{"hidden_size": 320, "qk_norm": true, "parallel_block": false, "lr_head": 0.00907, "decay_fraction": 0.663, "final_lr_fraction": 0.05}
Each number is 200 + 40 x the weight over its row's rms, rounded and kept within 0 to 999. Layers, rows and columns count from 0. The size before them is the row's rms in percent of the matrix's.

# layer 4 MLP down (transposed), 1280x320, rms 0.0886, rows 983-1026, columns 80-159
102,175,218,183,137,226,151,143,208,171,148,169,174,277,186,197,233,179,217,183,283,134,162,277,232,152,203,184,210,208,211,236,166,221,189,189,182,229,209,243,173,247,225,181,217,156,227,177,172,195,208,163,202,194,225,249,180,235,214,190,242,201,215,177,240,200,202,163,177,267,198,255,216,231,268,163,299,202,228,206,245
090,171,154,176,195,195,243,223,164,169,201,164,216,225,172,174,192,195,287,223,241,152,150,257,211,242,249,214,210,195,211,154,146,128,120,230,247,209,195,269,206,227,204,210,213,244,246,154,210,260,205,228,251,199,203,207,200,233,259,204,166,241,163,270,179,243,204,218,248,170,197,274,172,149,150,174,200,227,249,133,128
103,223,258,165,230,175,155,173,202,172,191,224,126,237,162,161,189,121,144,214,239,174,187,174,156,202,185,174,171,201,224,174,196,214,244,97,214,225,220,196,215,177,220,182,213,193,245,226,213,167,128,179,185,146,245,156,133,237,224,237,102,180,191,188,215,191,188,194,145,160,192,241,158,241,192,167,177,225,177,163,243
096,292,215,210,172,179,165,186,225,180,161,257,205,162,146,176,221,281,199,198,278,104,194,227,305,157,179,174,221,194,160,180,227,218,172,185,210,242,187,186,210,136,148,224,234,158,203,184,204,181,189,130,143,205,210,181,164,198,253,187,195,259,186,232,264,225,227,216,173,210,189,220,240,214,186,235,192,166,165,178,155
105,142,248,186,202,175,206,185,192,206,141,286,238,235,163,152,224,206,213,236,225,181,233,155,208,178,161,204,227,137,151,192,200,165,232,120,308,213,157,192,225,260,159,233,135,149,194,202,236,126,183,226,209,222,210,211,211,190,252,160,154,215,206,269,266,216,168,221,188,169,178,258,201,216,215,246,126,233,161,205,264
106,243,200,161,287,176,151,117,206,206,216,289,138,142,260,201,283,180,188,114,201,186,228,200,109,227,132,207,183,231,135,195,218,165,191,235,182,236,167,191,271,224,233,213,159,159,271,222,234,239,217,151,149,193,208,248,231,252,194,200,214,276,212,249,174,218,243,170,174,195,195,96,223,196,186,160,158,220,203,242,166
101,209,234,193,259,254,266,285,207,177,205,244,221,253,187,206,226,228,191,115,121,189,226,184,173,250,141,118,192,184,172,191,170,191,219,166,264,250,210,201,178,229,215,195,179,224,210,177,194,202,219,182,171,138,247,165,208,201,218,209,165,260,175,180,169,136,212,179,226,229,185,232,200,218,234,192,225,230,212,134,137
105,251,222,181,226,204,195,260,159,217,262,230,196,224,180,194,187,163,177,224,160,184,220,154,140,123,164,259,195,185,135,253,136,175,195,237,221,213,163,270,165,233,228,230,237,262,202,239,177,130,194,114,264,180,167,267,232,243,160,270,198,255,191,160,233,233,154,186,235,185,285,211,192,239,144,210,239,214,229,172,223
097,172,156,123,178,250,266,238,206,150,125,206,212,200,136,212,195,145,224,199,138,174,135,134,272,171,179,170,270,180,196,230,282,239,194,190,158,231,199,151,205,299,282,189,217,207,210,189,182,255,149,166,168,163,172,172,235,206,187,154,202,166,164,153,219,192,210,247,105,211,190,177,199,170,230,187,191,205,240,187,98
100,161,191,245,159,214,239,210,181,199,148,204,261,220,203,180,207,194,217,172,142,159,233,200,244,154,290,254,230,167,161,219,224,246,166,248,224,188,218,225,181,166,148,183,242,170,182,148,162,173,270,212,165,201,201,217,176,190,203,265,201,212,249,179,183,208,223,223,224,213,232,242,181,158,218,191,171,159,205,195,237
104,264,171,165,180,184,219,238,221,257,165,224,262,221,169,154,164,157,202,200,261,227,179,191,182,67,182,165,137,271,159,271,190,243,193,185,185,224,283,164,202,210,186,207,202,195,251,194,110,214,191,268,170,206,182,317,239,219,160,194,236,199,164,196,142,180,116,184,224,153,207,209,194,190,171,132,225,251,144,202,240
097,150,182,283,245,226,140,262,175,206,204,229,231,162,219,274,150,182,172,209,209,195,208,304,108,128,191,191,326,205,229,161,193,164,175,203,209,215,157,222,176,155,143,195,152,214,229,157,162,171,242,199,170,215,191,198,222,202,166,180,196,215,220,259,207,94,209,181,156,255,173,190,215,207,221,100,253,190,159,132,237
116,249,147,208,159,132,171,214,202,269,174,158,129,213,231,223,228,235,217,233,166,174,172,147,156,201,218,309,117,197,181,208,217,126,196,147,108,243,191,210,195,170,216,202,180,193,140,200,252,213,145,190,126,214,203,180,214,220,158,168,187,119,152,268,140,139,168,218,279,202,147,177,243,175,159,205,108,200,134,210,249
112,229,255,273,185,222,206,157,202,210,109,181,165,264,190,175,213,230,190,134,88,157,165,233,160,261,210,232,218,240,169,200,186,167,196,240,197,201,195,140,148,127,282,142,120,160,201,192,211,194,212,239,147,195,272,200,191,217,202,243,180,150,243,175,215,194,239,154,182,211,199,235,283,164,187,154,153,280,187,197,177
104,235,259,214,225,216,245,190,235,211,146,172,294,230,256,223,262,172,218,125,206,211,241,221,171,223,244,199,135,160,292,225,194,157,225,228,237,233,120,197,146,145,178,244,225,258,206,89,106,214,202,194,252,155,280,239,258,226,162,159,241,180,217,226,164,223,222,189,201,207,250,268,214,161,290,160,269,176,219,229,284
085,230,193,145,153,169,119,209,164,198,190,214,149,238,209,197,114,144,222,215,177,175,191,179,169,204,194,213,134,208,172,179,246,162,211,195,244,125,228,126,188,136,263,198,231,214,191,170,172,174,243,241,113,219,219,181,182,193,207,171,210,267,200,233,205,268,225,138,207,220,223,152,129,138,208,225,242,221,205,262,172
095,200,259,181,190,169,219,157,228,245,207,236,195,165,205,144,236,172,172,213,201,194,228,141,230,195,193,180,231,211,113,186,219,164,218,162,206,205,202,204,206,201,217,127,212,133,249,254,192,211,145,202,177,172,209,185,201,270,245,245,241,243,252,234,222,230,267,268,213,237,221,164,327,238,236,152,168,270,110,295,218
102,168,227,98,250,219,182,163,209,186,188,210,270,170,185,189,275,174,235,192,188,177,101,215,255,194,221,207,205,242,213,173,229,189,244,243,212,194,123,218,243,215,226,201,235,150,274,202,182,159,189,134,184,224,260,166,212,167,180,206,260,263,186,215,215,212,216,234,208,217,191,246,238,160,233,189,226,137,186,200,250
104,169,247,101,152,112,142,186,213,211,178,242,225,258,179,249,251,264,161,172,152,224,246,180,160,204,118,250,163,227,256,205,208,165,194,148,219,191,243,304,183,177,272,214,239,203,196,162,233,109,228,195,163,187,268,198,241,176,231,181,155,201,252,323,249,211,210,203,121,199,226,161,240,211,204,243,188,200,169,134,195
093,166,230,191,182,201,216,215,257,190,189,201,230,184,208,173,199,239,192,172,261,224,206,234,252,195,208,269,114,200,262,169,148,184,66,202,174,259,143,225,114,214,178,231,212,222,241,192,184,178,189,207,254,276,169,149,220,225,258,215,192,197,213,153,206,182,197,160,244,186,189,247,175,165,249,162,211,206,204,162,148
105,154,185,191,98,279,213,228,149,266,181,185,230,188,224,136,218,181,147,209,135,236,252,228,149,118,222,200,197,157,226,225,190,162,186,137,205,229,218,197,214,171,119,230,186,184,131,153,197,138,236,197,210,193,184,215,192,129,184,223,242,260,204,221,160,239,125,193,229,161,234,200,271,269,194,243,169,215,138,199,169
107,230,155,202,210,187,171,113,232,204,142,249,195,197,76,257,212,182,167,225,211,281,138,214,229,170,287,204,295,153,157,219,94,218,256,131,180,176,154,162,276,243,168,148,130,182,150,159,175,234,197,170,205,189,214,142,151,118,209,233,202,179,225,251,179,204,159,219,226,236,198,254,208,274,179,203,219,195,179,272,178
089,243,196,206,180,204,219,262,191,195,189,192,190,261,236,253,248,207,137,224,254,195,231,271,236,196,223,160,214,226,140,256,241,217,212,180,186,223,195,139,231,184,203,170,211,192,235,195,149,214,140,226,195,140,177,207,230,193,187,214,174,230,249,171,263,157,233,208,221,275,216,151,124,255,120,151,216,225,257,203,221
099,248,205,242,184,147,208,211,247,214,215,200,206,252,258,235,203,169,130,169,312,168,139,224,126,170,251,136,216,187,207,164,216,226,171,193,236,193,175,184,243,213,229,170,188,247,270,183,160,267,183,219,205,191,185,122,195,190,226,151,166,174,201,163,211,199,253,203,155,222,255,152,176,239,228,191,170,187,150,225,195
096,179,172,213,208,184,202,178,191,164,163,207,243,210,142,207,179,161,207,164,219,198,196,142,143,135,204,144,210,174,120,193,139,223,180,153,233,196,235,246,148,307,240,177,189,183,190,199,230,165,153,224,179,230,141,229,235,239,150,188,235,176,246,247,150,126,199,206,184,167,132,178,197,197,178,198,219,236,138,195,135
103,254,221,266,168,224,243,192,205,167,178,147,208,195,191,195,255,221,231,242,214,151,216,192,116,219,326,209,268,167,206,246,236,202,236,109,218,206,222,248,214,168,287,238,217,188,214,210,207,209,173,269,239,215,209,210,227,284,153,223,150,238,195,208,162,214,245,234,193,191,209,182,220,245,223,203,247,217,104,138,147
104,134,219,212,251,290,165,217,131,146,286,170,252,173,163,218,209,123,154,197,242,174,143,261,216,197,176,184,224,129,129,148,214,187,230,184,182,171,184,244,212,174,142,247,186,178,248,162,208,274,251,131,216,163,166,131,156,206,157,201,245,79,158,164,256,167,185,175,232,244,206,247,160,201,138,213,225,188,157,224,229
114,200,184,195,249,197,147,216,245,248,215,210,235,221,121,137,229,221,168,210,196,170,164,238,199,224,194,177,223,218,208,201,266,272,146,118,172,191,263,226,193,235,247,236,195,187,188,170,237,178,185,174,195,308,214,176,178,206,183,205,167,234,232,142,245,245,201,238,186,201,158,217,172,253,203,210,246,325,116,179,86
104,209,139,237,128,200,161,204,209,211,195,244,134,246,186,257,191,214,235,223,202,206,195,186,198,171,223,271,277,212,159,184,156,269,172,114,215,203,201,170,210,216,205,114,217,135,221,225,161,182,170,165,157,262,181,174,245,173,201,196,209,186,192,233,180,119,185,148,225,216,188,251,184,201,136,179,182,225,206,243,119
103,202,120,188,145,207,183,242,171,191,176,214,132,234,243,240,224,199,209,144,217,240,255,259,216,171,191,215,178,242,242,226,187,149,174,134,150,157,173,243,189,192,282,199,266,246,221,242,173,224,173,186,232,242,187,190,236,243,170,262,194,133,250,176,194,224,210,150,154,231,212,205,178,173,189,161,159,223,218,198,95
105,223,309,231,151,189,189,227,184,213,230,294,240,211,242,222,204,281,137,181,183,233,245,154,185,227,210,224,203,211,156,167,168,221,188,221,212,175,236,191,194,175,226,166,258,195,249,174,246,211,256,244,194,197,195,200,155,132,162,198,210,180,206,211,198,159,213,133,119,231,192,146,192,202,175,206,180,215,239,183,200
108,190,206,181,238,243,274,211,172,177,202,297,205,254,202,178,258,183,123,226,215,142,171,187,158,244,258,205,190,154,189,196,236,168,259,155,202,183,207,222,186,239,207,132,188,219,202,234,172,246,140,298,218,218,165,242,190,223,242,181,273,194,164,156,270,183,169,182,289,193,156,176,192,126,121,140,194,206,194,196,158
106,196,162,128,98,107,191,260,194,197,190,152,220,137,201,115,185,134,167,196,252,176,198,171,222,240,184,204,195,268,244,147,149,232,183,148,191,169,205,199,200,154,237,199,265,160,165,227,216,233,177,210,246,192,139,189,238,275,220,136,215,228,154,208,218,213,210,213,213,204,200,165,219,195,212,143,166,243,249,115,177
106,249,225,236,201,191,219,224,186,216,179,195,189,194,236,224,128,217,186,158,195,169,160,129,192,224,144,166,256,216,271,142,194,155,158,205,127,180,213,209,159,157,139,213,280,221,134,194,158,170,238,229,204,220,163,197,316,129,193,164,202,227,197,250,136,186,131,180,173,210,195,159,237,172,206,190,210,227,157,213,195
108,166,219,305,177,243,165,215,278,203,185,179,130,194,232,269,192,247,196,216,183,200,186,206,229,97,238,254,196,208,153,186,184,185,204,229,170,265,231,233,220,284,275,190,145,214,188,167,251,275,176,100,199,211,199,214,214,234,184,197,186,211,230,126,298,84,194,176,178,143,184,194,217,213,255,155,229,238,215,231,164
093,208,143,122,135,225,172,258,181,170,247,221,242,131,147,198,213,241,237,309,210,235,201,97,193,234,271,229,211,145,164,203,208,162,213,161,247,227,175,166,160,188,151,194,137,210,214,194,173,167,222,180,219,183,220,286,276,223,187,272,212,192,229,319,184,218,208,148,177,143,216,205,214,206,148,186,241,194,221,168,199
105,199,176,213,189,290,162,158,242,207,188,240,265,252,200,135,135,201,228,214,253,216,216,197,200,126,316,102,193,232,225,136,170,183,212,168,200,212,241,213,239,264,243,220,190,198,172,186,173,175,195,177,201,195,268,187,228,172,269,175,160,215,181,237,136,138,236,173,169,202,296,171,267,211,193,295,187,280,151,236,201
088,140,171,205,238,195,169,150,205,251,206,215,202,184,199,226,210,201,155,194,266,130,222,200,154,236,248,202,193,167,239,203,187,197,176,113,212,179,176,273,223,168,231,182,212,210,186,134,207,132,164,249,176,236,172,193,124,145,184,258,175,206,194,175,213,206,199,197,183,195,227,144,264,147,208,146,208,183,164,173,244
101,186,147,147,177,150,200,268,138,239,169,178,149,222,172,203,220,200,130,193,218,163,151,183,140,197,192,200,204,233,128,208,221,146,254,238,195,234,172,163,187,190,246,103,223,126,145,158,198,211,166,242,163,286,229,230,259,185,226,239,236,170,205,187,227,221,215,114,181,181,101,241,282,144,186,211,273,234,193,190,247
109,169,203,220,185,173,215,212,235,178,119,170,225,180,190,243,205,180,126,170,214,234,291,231,179,176,223,195,262,152,272,183,139,193,259,157,260,193,180,190,143,233,209,238,275,243,211,168,114,221,179,124,165,166,123,179,162,178,158,222,148,240,215,185,215,153,190,234,224,199,162,198,158,217,187,174,196,246,113,244,222
101,237,162,222,179,157,102,234,189,229,251,190,231,158,222,207,188,232,244,201,189,186,188,157,212,144,182,221,235,105,124,174,166,206,208,228,225,154,176,230,213,245,103,180,206,201,217,171,151,191,210,234,219,213,214,208,250,218,118,188,161,185,223,212,237,307,138,255,204,186,197,259,159,232,164,204,171,171,216,200,225
102,215,190,234,166,210,201,192,181,215,230,174,128,144,243,174,162,198,164,185,263,142,182,279,203,187,233,240,178,148,199,253,180,210,206,177,241,138,155,134,233,292,248,202,204,222,223,174,118,213,170,161,201,217,267,216,143,177,218,256,202,252,201,221,234,229,141,175,223,214,130,168,218,170,198,229,183,119,169,222,280
106,194,262,160,189,210,146,217,141,213,181,199,217,237,211,201,221,198,154,210,202,186,251,228,157,211,222,290,144,137,191,212,240,243,256,163,242,248,228,127,199,154,170,160,167,187,297,184,257,246,258,276,186,136,196,235,186,253,249,256,245,188,189,267,198,183,173,174,210,163,168,184,214,208,230,227,192,156,191,261,207
085,197,186,185,144,168,159,196,188,266,216,189,197,234,324,197,134,175,183,233,233,189,164,91,281,240,215,225,212,205,170,240,267,168,240,192,189,199,211,150,221,211,223,87,248,226,200,170,151,178,172,245,195,237,254,215,243,153,182,186,196,246,268,177,240,243,249,172,205,226,176,174,187,156,218,210,202,194,175,188,185
# layer 4 MLP up, 1280x320, rms 0.0974, rows 984-1027, columns 80-159
094,112,268,178,186,176,191,242,190,197,227,111,193,246,228,241,187,163,233,142,223,276,216,200,233,175,112,182,183,188,227,193,203,216,190,204,173,162,191,130,195,215,231,246,173,180,254,226,160,130,210,163,255,208,193,175,203,216,167,241,294,155,185,191,185,175,168,226,215,180,250,189,255,244,233,189,115,233,198,176,142
103,179,129,259,168,210,194,156,159,185,153,220,224,188,204,268,195,247,197,186,230,154,231,273,243,277,245,173,191,174,255,161,168,191,208,192,166,137,223,212,119,193,160,241,198,115,286,194,207,195,190,238,170,274,188,205,237,186,165,220,246,186,201,229,293,190,197,267,223,93,205,137,223,155,159,223,171,200,198,210,228
095,220,157,199,147,211,173,239,135,167,206,182,152,142,175,229,221,185,162,206,213,83,198,147,215,176,117,171,222,117,217,149,217,237,262,191,219,147,169,202,235,248,252,201,220,254,219,310,224,207,181,198,187,177,222,174,148,188,129,151,162,196,144,165,261,187,198,269,168,259,215,238,206,185,272,237,248,195,172,208,210
101,155,183,171,306,212,235,208,215,129,238,254,225,176,220,191,178,190,244,177,169,272,232,133,226,302,243,212,206,202,213,149,217,205,170,182,202,238,225,233,199,184,165,212,110,237,181,275,183,81,237,227,174,226,229,165,187,215,197,242,200,208,218,172,191,233,239,219,226,183,199,263,185,195,243,127,187,227,271,244,227
094,147,247,259,229,117,218,178,190,170,191,145,191,227,242,242,218,248,251,284,251,233,197,237,197,250,192,225,233,177,193,209,199,199,174,204,179,160,237,224,224,211,214,212,162,240,248,211,162,196,178,246,142,177,249,209,149,233,234,184,175,279,221,252,244,256,155,251,180,208,196,214,145,198,177,160,184,192,138,231,166
101,177,196,293,189,171,148,167,178,274,196,205,156,194,119,146,227,137,132,190,222,213,224,235,216,211,172,191,160,123,201,196,207,191,191,161,209,267,193,212,213,223,213,234,81,174,172,220,208,184,268,147,219,200,95,201,226,270,159,246,203,280,151,172,232,191,280,165,213,228,182,280,207,170,204,236,125,173,167,240,235
106,244,244,221,232,168,191,237,174,210,161,235,218,208,215,227,147,249,166,260,172,234,201,176,202,175,269,218,236,171,211,150,148,172,172,198,146,219,184,240,246,163,234,245,186,254,223,153,198,190,167,138,300,175,186,206,173,222,172,222,184,208,202,164,170,296,216,226,238,255,173,259,178,134,177,159,165,271,168,164,164
098,215,218,235,179,140,221,260,273,252,174,208,157,162,192,227,239,242,157,226,175,220,236,177,292,181,164,195,228,168,210,166,202,239,219,180,246,201,306,226,102,111,229,217,208,194,238,176,177,173,217,153,147,182,198,114,244,225,192,204,231,237,161,153,146,232,158,152,238,167,274,218,182,230,236,234,216,135,296,83,220
102,268,234,230,277,210,158,250,181,248,143,272,249,181,137,204,218,303,261,162,164,248,212,131,198,133,197,205,139,205,191,228,252,249,216,250,202,251,214,218,179,206,152,171,232,166,184,234,196,190,220,171,204,279,204,288,206,179,162,255,223,189,177,179,224,198,156,211,206,179,222,234,224,169,231,246,217,246,224,224,277
101,128,205,166,257,121,229,137,193,221,216,233,178,223,149,197,186,224,158,201,255,163,196,205,271,150,132,182,163,173,206,253,249,166,171,202,269,181,130,217,161,108,196,198,223,169,244,179,164,232,240,239,195,226,160,211,204,256,176,156,214,243,241,176,133,186,219,175,155,183,174,209,225,161,236,225,225,186,219,219,139
095,254,122,205,234,148,263,220,164,201,218,143,237,245,227,167,278,185,214,231,239,111,235,255,233,215,234,248,158,126,185,160,182,137,205,190,206,198,141,238,192,195,243,221,163,206,181,158,224,213,205,260,215,187,249,205,286,188,265,250,116,171,197,236,216,217,223,145,180,242,210,203,173,185,195,154,108,185,252,176,196
110,265,220,172,236,230,205,222,181,203,195,97,189,155,217,180,168,212,189,276,153,209,260,160,178,141,220,246,260,215,172,139,224,225,271,97,202,171,194,225,213,250,218,226,286,237,168,186,167,167,139,236,216,175,239,259,302,199,166,228,188,176,205,165,218,226,182,202,177,159,205,212,224,240,275,178,182,128,189,146,203
111,208,267,210,167,225,196,153,200,176,151,205,129,187,203,224,209,177,194,254,111,245,160,204,204,204,243,180,224,219,182,226,159,223,144,164,188,189,226,183,234,120,202,210,195,93,202,220,225,185,256,158,165,244,231,131,173,131,208,236,148,178,199,182,241,183,209,144,214,198,138,165,186,171,254,150,200,207,188,154,242
103,172,182,233,197,169,159,205,209,233,218,188,221,185,214,234,232,269,179,217,292,106,114,197,219,253,165,186,206,171,251,246,164,210,196,189,143,173,166,218,134,253,284,227,292,274,233,123,144,161,197,226,187,169,187,216,152,266,204,181,257,170,158,186,135,225,226,214,242,133,207,207,185,141,173,232,165,142,276,165,206
087,201,164,180,165,234,152,179,211,149,229,241,176,231,174,222,183,175,153,108,228,162,178,160,147,206,224,173,207,183,199,209,171,247,241,151,185,175,251,225,188,249,204,212,185,161,280,112,229,275,177,194,251,230,183,154,206,211,222,249,173,222,202,201,235,181,141,194,227,234,176,237,250,187,244,243,210,229,153,236,167
102,231,184,219,165,185,190,158,273,189,206,269,204,247,299,118,200,154,228,244,151,223,239,176,185,183,182,242,190,105,232,237,196,138,285,162,186,124,210,265,138,144,236,167,233,183,253,210,161,221,237,251,188,191,191,205,198,197,205,222,131,235,176,156,237,104,183,245,245,262,231,188,142,283,132,137,196,158,201,262,209
106,259,235,300,236,200,189,181,209,215,235,202,238,267,173,236,221,122,246,159,202,217,143,210,270,270,195,201,215,208,187,188,191,116,160,221,216,120,208,244,190,226,199,170,203,190,163,181,249,208,194,200,202,214,232,159,214,185,215,232,211,139,157,183,209,115,214,207,249,245,102,212,183,231,207,163,123,252,178,170,201
103,243,269,140,213,183,227,211,194,161,191,70,272,181,216,153,235,203,172,206,295,254,218,181,259,223,200,200,156,193,194,245,239,240,217,105,211,170,247,155,191,190,188,219,182,198,172,210,205,196,239,221,243,236,249,142,189,258,245,195,254,209,200,241,187,201,265,197,169,221,269,227,204,167,250,237,203,199,128,151,203
089,204,196,204,215,140,119,216,255,224,198,214,209,255,204,265,267,199,175,288,263,222,236,170,212,196,177,289,220,206,216,203,185,253,173,208,213,222,161,169,135,251,190,224,235,267,218,156,110,171,246,235,235,296,199,199,184,251,125,187,184,207,164,136,178,238,221,225,159,211,152,198,231,218,251,231,193,173,221,267,206
104,175,148,134,205,239,148,190,233,218,187,170,181,234,181,235,213,202,256,147,154,161,188,180,198,130,221,194,236,171,230,164,235,242,125,216,252,257,284,137,192,252,171,217,174,244,145,260,184,240,200,252,246,259,140,149,90,164,214,157,296,142,166,188,252,183,141,163,254,229,132,287,197,221,275,186,240,215,178,134,198
104,181,249,200,196,82,156,239,318,195,165,129,140,196,183,208,241,195,171,196,189,231,181,266,160,207,185,192,246,240,285,148,163,148,169,53,217,238,218,188,195,141,261,200,135,291,271,194,180,205,207,183,209,240,172,229,173,246,226,224,217,295,243,181,170,224,178,231,200,225,240,219,182,187,195,194,202,208,126,192,166
086,159,214,196,179,209,178,237,227,209,203,225,144,210,218,220,154,205,239,247,143,120,194,156,154,247,175,125,233,208,196,156,174,195,194,121,217,125,289,218,190,211,207,160,167,165,239,170,220,267,236,233,299,261,192,188,183,198,216,195,215,206,155,142,151,146,187,230,190,171,205,245,189,196,170,180,177,191,166,187,207
107,144,162,241,201,187,200,200,207,189,143,114,184,259,277,223,146,224,198,179,231,186,205,217,151,198,222,171,152,228,207,223,171,205,194,249,208,234,180,191,254,177,167,220,155,206,289,223,192,258,103,207,247,200,204,207,185,233,155,231,211,154,184,124,158,213,270,200,173,182,194,209,169,183,258,200,181,282,273,282,257
114,228,228,134,180,184,264,216,250,188,236,245,208,187,200,268,238,84,179,267,116,232,214,162,279,126,218,185,188,156,164,182,172,170,157,167,204,130,247,267,217,233,242,188,213,130,182,213,190,220,251,188,174,160,216,187,237,243,220,173,235,191,241,278,220,203,208,180,202,263,180,175,217,285,228,277,155,213,178,219,188
101,147,183,219,240,228,132,135,149,231,208,113,192,185,191,252,209,243,229,244,231,157,208,216,190,163,205,232,154,248,166,195,277,217,143,152,200,199,169,216,203,210,179,259,204,270,257,224,152,190,267,213,223,234,134,161,221,243,117,233,152,225,188,204,244,128,185,161,205,170,249,219,242,231,180,269,214,228,213,231,194
110,223,255,134,166,134,213,192,199,228,259,153,132,201,126,234,197,220,215,173,188,177,125,174,242,183,131,191,143,204,194,239,187,253,142,198,197,286,242,211,205,165,240,189,225,187,199,173,177,136,117,176,159,252,223,256,226,295,175,195,276,202,178,311,251,189,225,155,212,185,193,220,245,214,194,233,225,246,267,190,250
109,192,237,207,176,221,204,269,190,215,208,229,219,166,189,239,146,174,222,272,160,215,243,236,236,150,145,176,166,209,205,243,243,251,241,134,123,221,167,153,146,183,187,263,196,190,121,146,226,173,208,147,127,220,221,222,205,234,206,215,211,216,207,163,218,109,181,155,165,179,231,166,191,269,202,231,150,272,227,203,147
105,152,186,261,245,157,189,180,151,235,296,220,151,254,227,201,215,186,189,289,204,284,262,219,287,90,185,192,211,207,117,175,166,217,197,212,229,175,205,166,165,220,158,262,176,265,254,179,194,215,204,179,224,142,171,242,197,245,194,183,135,192,217,271,172,157,184,254,223,160,183,219,194,224,174,210,173,241,220,215,223
117,212,180,154,257,154,152,231,138,163,232,148,152,225,236,280,220,201,171,231,138,191,156,194,207,218,221,199,170,264,211,202,171,234,227,251,308,226,217,189,242,225,251,241,221,178,199,205,257,225,170,115,209,86,241,241,219,233,186,182,215,213,166,195,218,166,220,149,186,165,202,168,226,141,184,163,135,169,162,177,153
097,253,199,225,213,265,232,189,174,226,248,218,245,145,145,275,207,217,174,293,179,172,164,168,188,241,191,205,186,172,203,173,125,248,190,241,143,156,213,192,214,164,254,289,183,181,243,214,230,199,240,237,216,183,177,117,179,173,164,217,188,178,216,140,259,163,256,171,230,232,226,181,243,196,132,136,239,234,200,246,200
101,183,151,196,289,163,185,141,224,229,270,154,248,203,183,178,241,206,193,250,232,127,172,241,126,230,182,177,215,271,271,198,174,210,171,244,271,200,138,246,223,144,171,214,172,220,240,275,140,240,178,234,279,163,169,237,242,141,194,195,244,203,156,130,194,209,233,238,162,229,187,287,281,187,182,168,182,249,246,275,200
093,227,152,207,232,164,222,173,227,259,197,260,175,162,221,199,198,156,229,191,229,213,145,166,271,194,118,181,226,231,231,158,133,212,174,233,121,215,169,209,169,206,165,211,223,145,208,223,171,179,181,207,187,275,124,158,176,242,167,168,157,200,134,143,215,154,186,192,211,188,142,185,178,179,201,234,201,233,180,271,177
103,181,184,269,174,195,223,222,184,149,250,223,149,136,254,181,205,226,191,156,148,228,229,149,162,166,209,133,254,220,220,263,110,181,135,200,148,182,172,236,206,201,246,180,206,168,205,209,199,210,246,239,175,235,223,237,230,182,237,151,199,207,289,190,150,203,187,177,125,265,211,227,121,190,218,214,210,108,189,211,199
106,247,197,162,165,235,232,194,184,188,206,190,207,255,155,165,174,217,210,259,111,235,182,175,153,154,222,203,197,199,258,200,162,214,162,203,223,193,240,176,195,223,215,286,283,131,256,169,151,239,204,190,180,211,268,213,164,287,208,202,195,218,148,154,248,182,261,231,198,203,193,204,232,100,201,174,153,156,130,253,227
102,196,181,180,137,195,213,240,219,208,244,202,160,191,208,193,196,255,181,196,193,224,129,257,151,223,178,221,216,222,231,194,151,233,161,188,199,172,233,203,190,261,181,207,238,170,238,153,222,148,197,135,148,214,154,211,252,202,170,134,207,231,231,234,255,206,195,182,265,176,208,163,226,196,154,165,279,179,204,237,200
103,193,155,234,257,153,285,194,197,176,206,160,232,252,153,246,222,186,189,164,220,227,228,186,230,187,156,168,176,157,151,215,151,209,205,227,141,134,210,235,185,239,175,208,159,262,195,237,254,191,227,170,176,251,129,191,165,140,165,191,262,137,168,170,240,228,214,203,261,128,220,208,196,114,178,167,180,142,195,209,226
099,243,232,194,264,211,247,215,203,257,236,274,167,269,215,178,242,161,243,196,228,209,130,194,205,229,154,187,144,196,243,208,233,223,230,157,208,158,232,161,193,179,102,274,210,221,175,191,176,129,182,239,211,212,271,168,176,230,151,187,220,194,128,247,221,189,239,129,155,205,201,163,228,222,268,199,208,236,184,215,200
104,192,248,186,146,102,234,173,112,219,205,189,156,164,227,190,211,242,195,165,194,202,238,210,191,236,158,230,275,182,167,225,219,225,178,218,170,219,138,180,292,184,201,177,204,217,146,147,228,136,140,255,205,224,232,234,184,174,218,187,284,195,228,178,215,173,216,158,163,195,149,226,156,147,260,254,214,186,154,203,228
112,213,238,220,247,195,249,242,154,145,225,208,197,207,173,222,139,269,141,223,129,246,208,174,234,152,232,139,217,199,207,193,177,187,172,198,281,190,182,239,183,238,169,278,176,259,250,269,208,221,182,223,138,205,261,240,117,149,156,156,249,232,248,214,248,164,166,186,237,212,267,185,210,222,178,199,229,152,190,198,163
095,250,189,179,172,159,225,114,193,245,258,136,163,184,211,147,175,204,178,227,181,151,117,165,228,255,172,230,252,204,165,215,277,218,211,137,212,229,176,185,189,262,170,214,219,178,268,247,219,279,202,149,178,244,230,200,228,225,225,178,184,182,159,143,200,224,199,204,186,198,159,249,167,223,201,163,180,210,152,186,225
100,196,225,187,205,224,221,190,204,305,187,146,220,169,170,100,235,164,209,191,260,241,217,261,264,235,264,210,231,224,272,158,209,218,192,196,210,246,255,238,262,154,173,228,304,208,218,194,179,170,222,186,285,254,247,256,157,206,199,155,230,186,205,179,151,122,156,196,195,153,172,209,190,227,210,211,207,203,204,277,180
101,180,190,269,242,153,200,160,158,171,226,270,201,178,106,217,189,216,183,136,152,229,155,242,216,264,214,241,223,163,238,166,172,240,242,231,191,151,205,185,232,262,208,247,164,207,240,192,216,241,259,266,158,180,187,264,148,266,245,114,223,163,259,199,196,301,192,244,234,156,179,194,233,288,126,187,232,156,232,271,249
085,215,193,245,194,143,169,175,169,198,289,164,190,136,204,202,172,185,139,184,222,208,266,184,258,142,220,218,234,122,187,237,150,253,206,131,233,187,216,187,159,168,214,179,219,226,236,270,240,261,209,222,208,225,227,191,195,152,226,236,249,234,128,156,202,179,158,209,199,161,216,193,225,251,234,186,194,188,217,202,201
112,211,194,134,204,205,176,188,129,184,150,149,236,183,219,149,147,216,99,227,191,197,229,230,189,165,236,243,203,186,182,125,287,127,205,161,239,245,117,209,228,194,212,304,228,209,238,139,253,284,202,212,150,171,193,213,187,216,191,221,161,126,180,241,197,156,202,173,157,180,192,243,177,172,190,229,153,164,231,249,168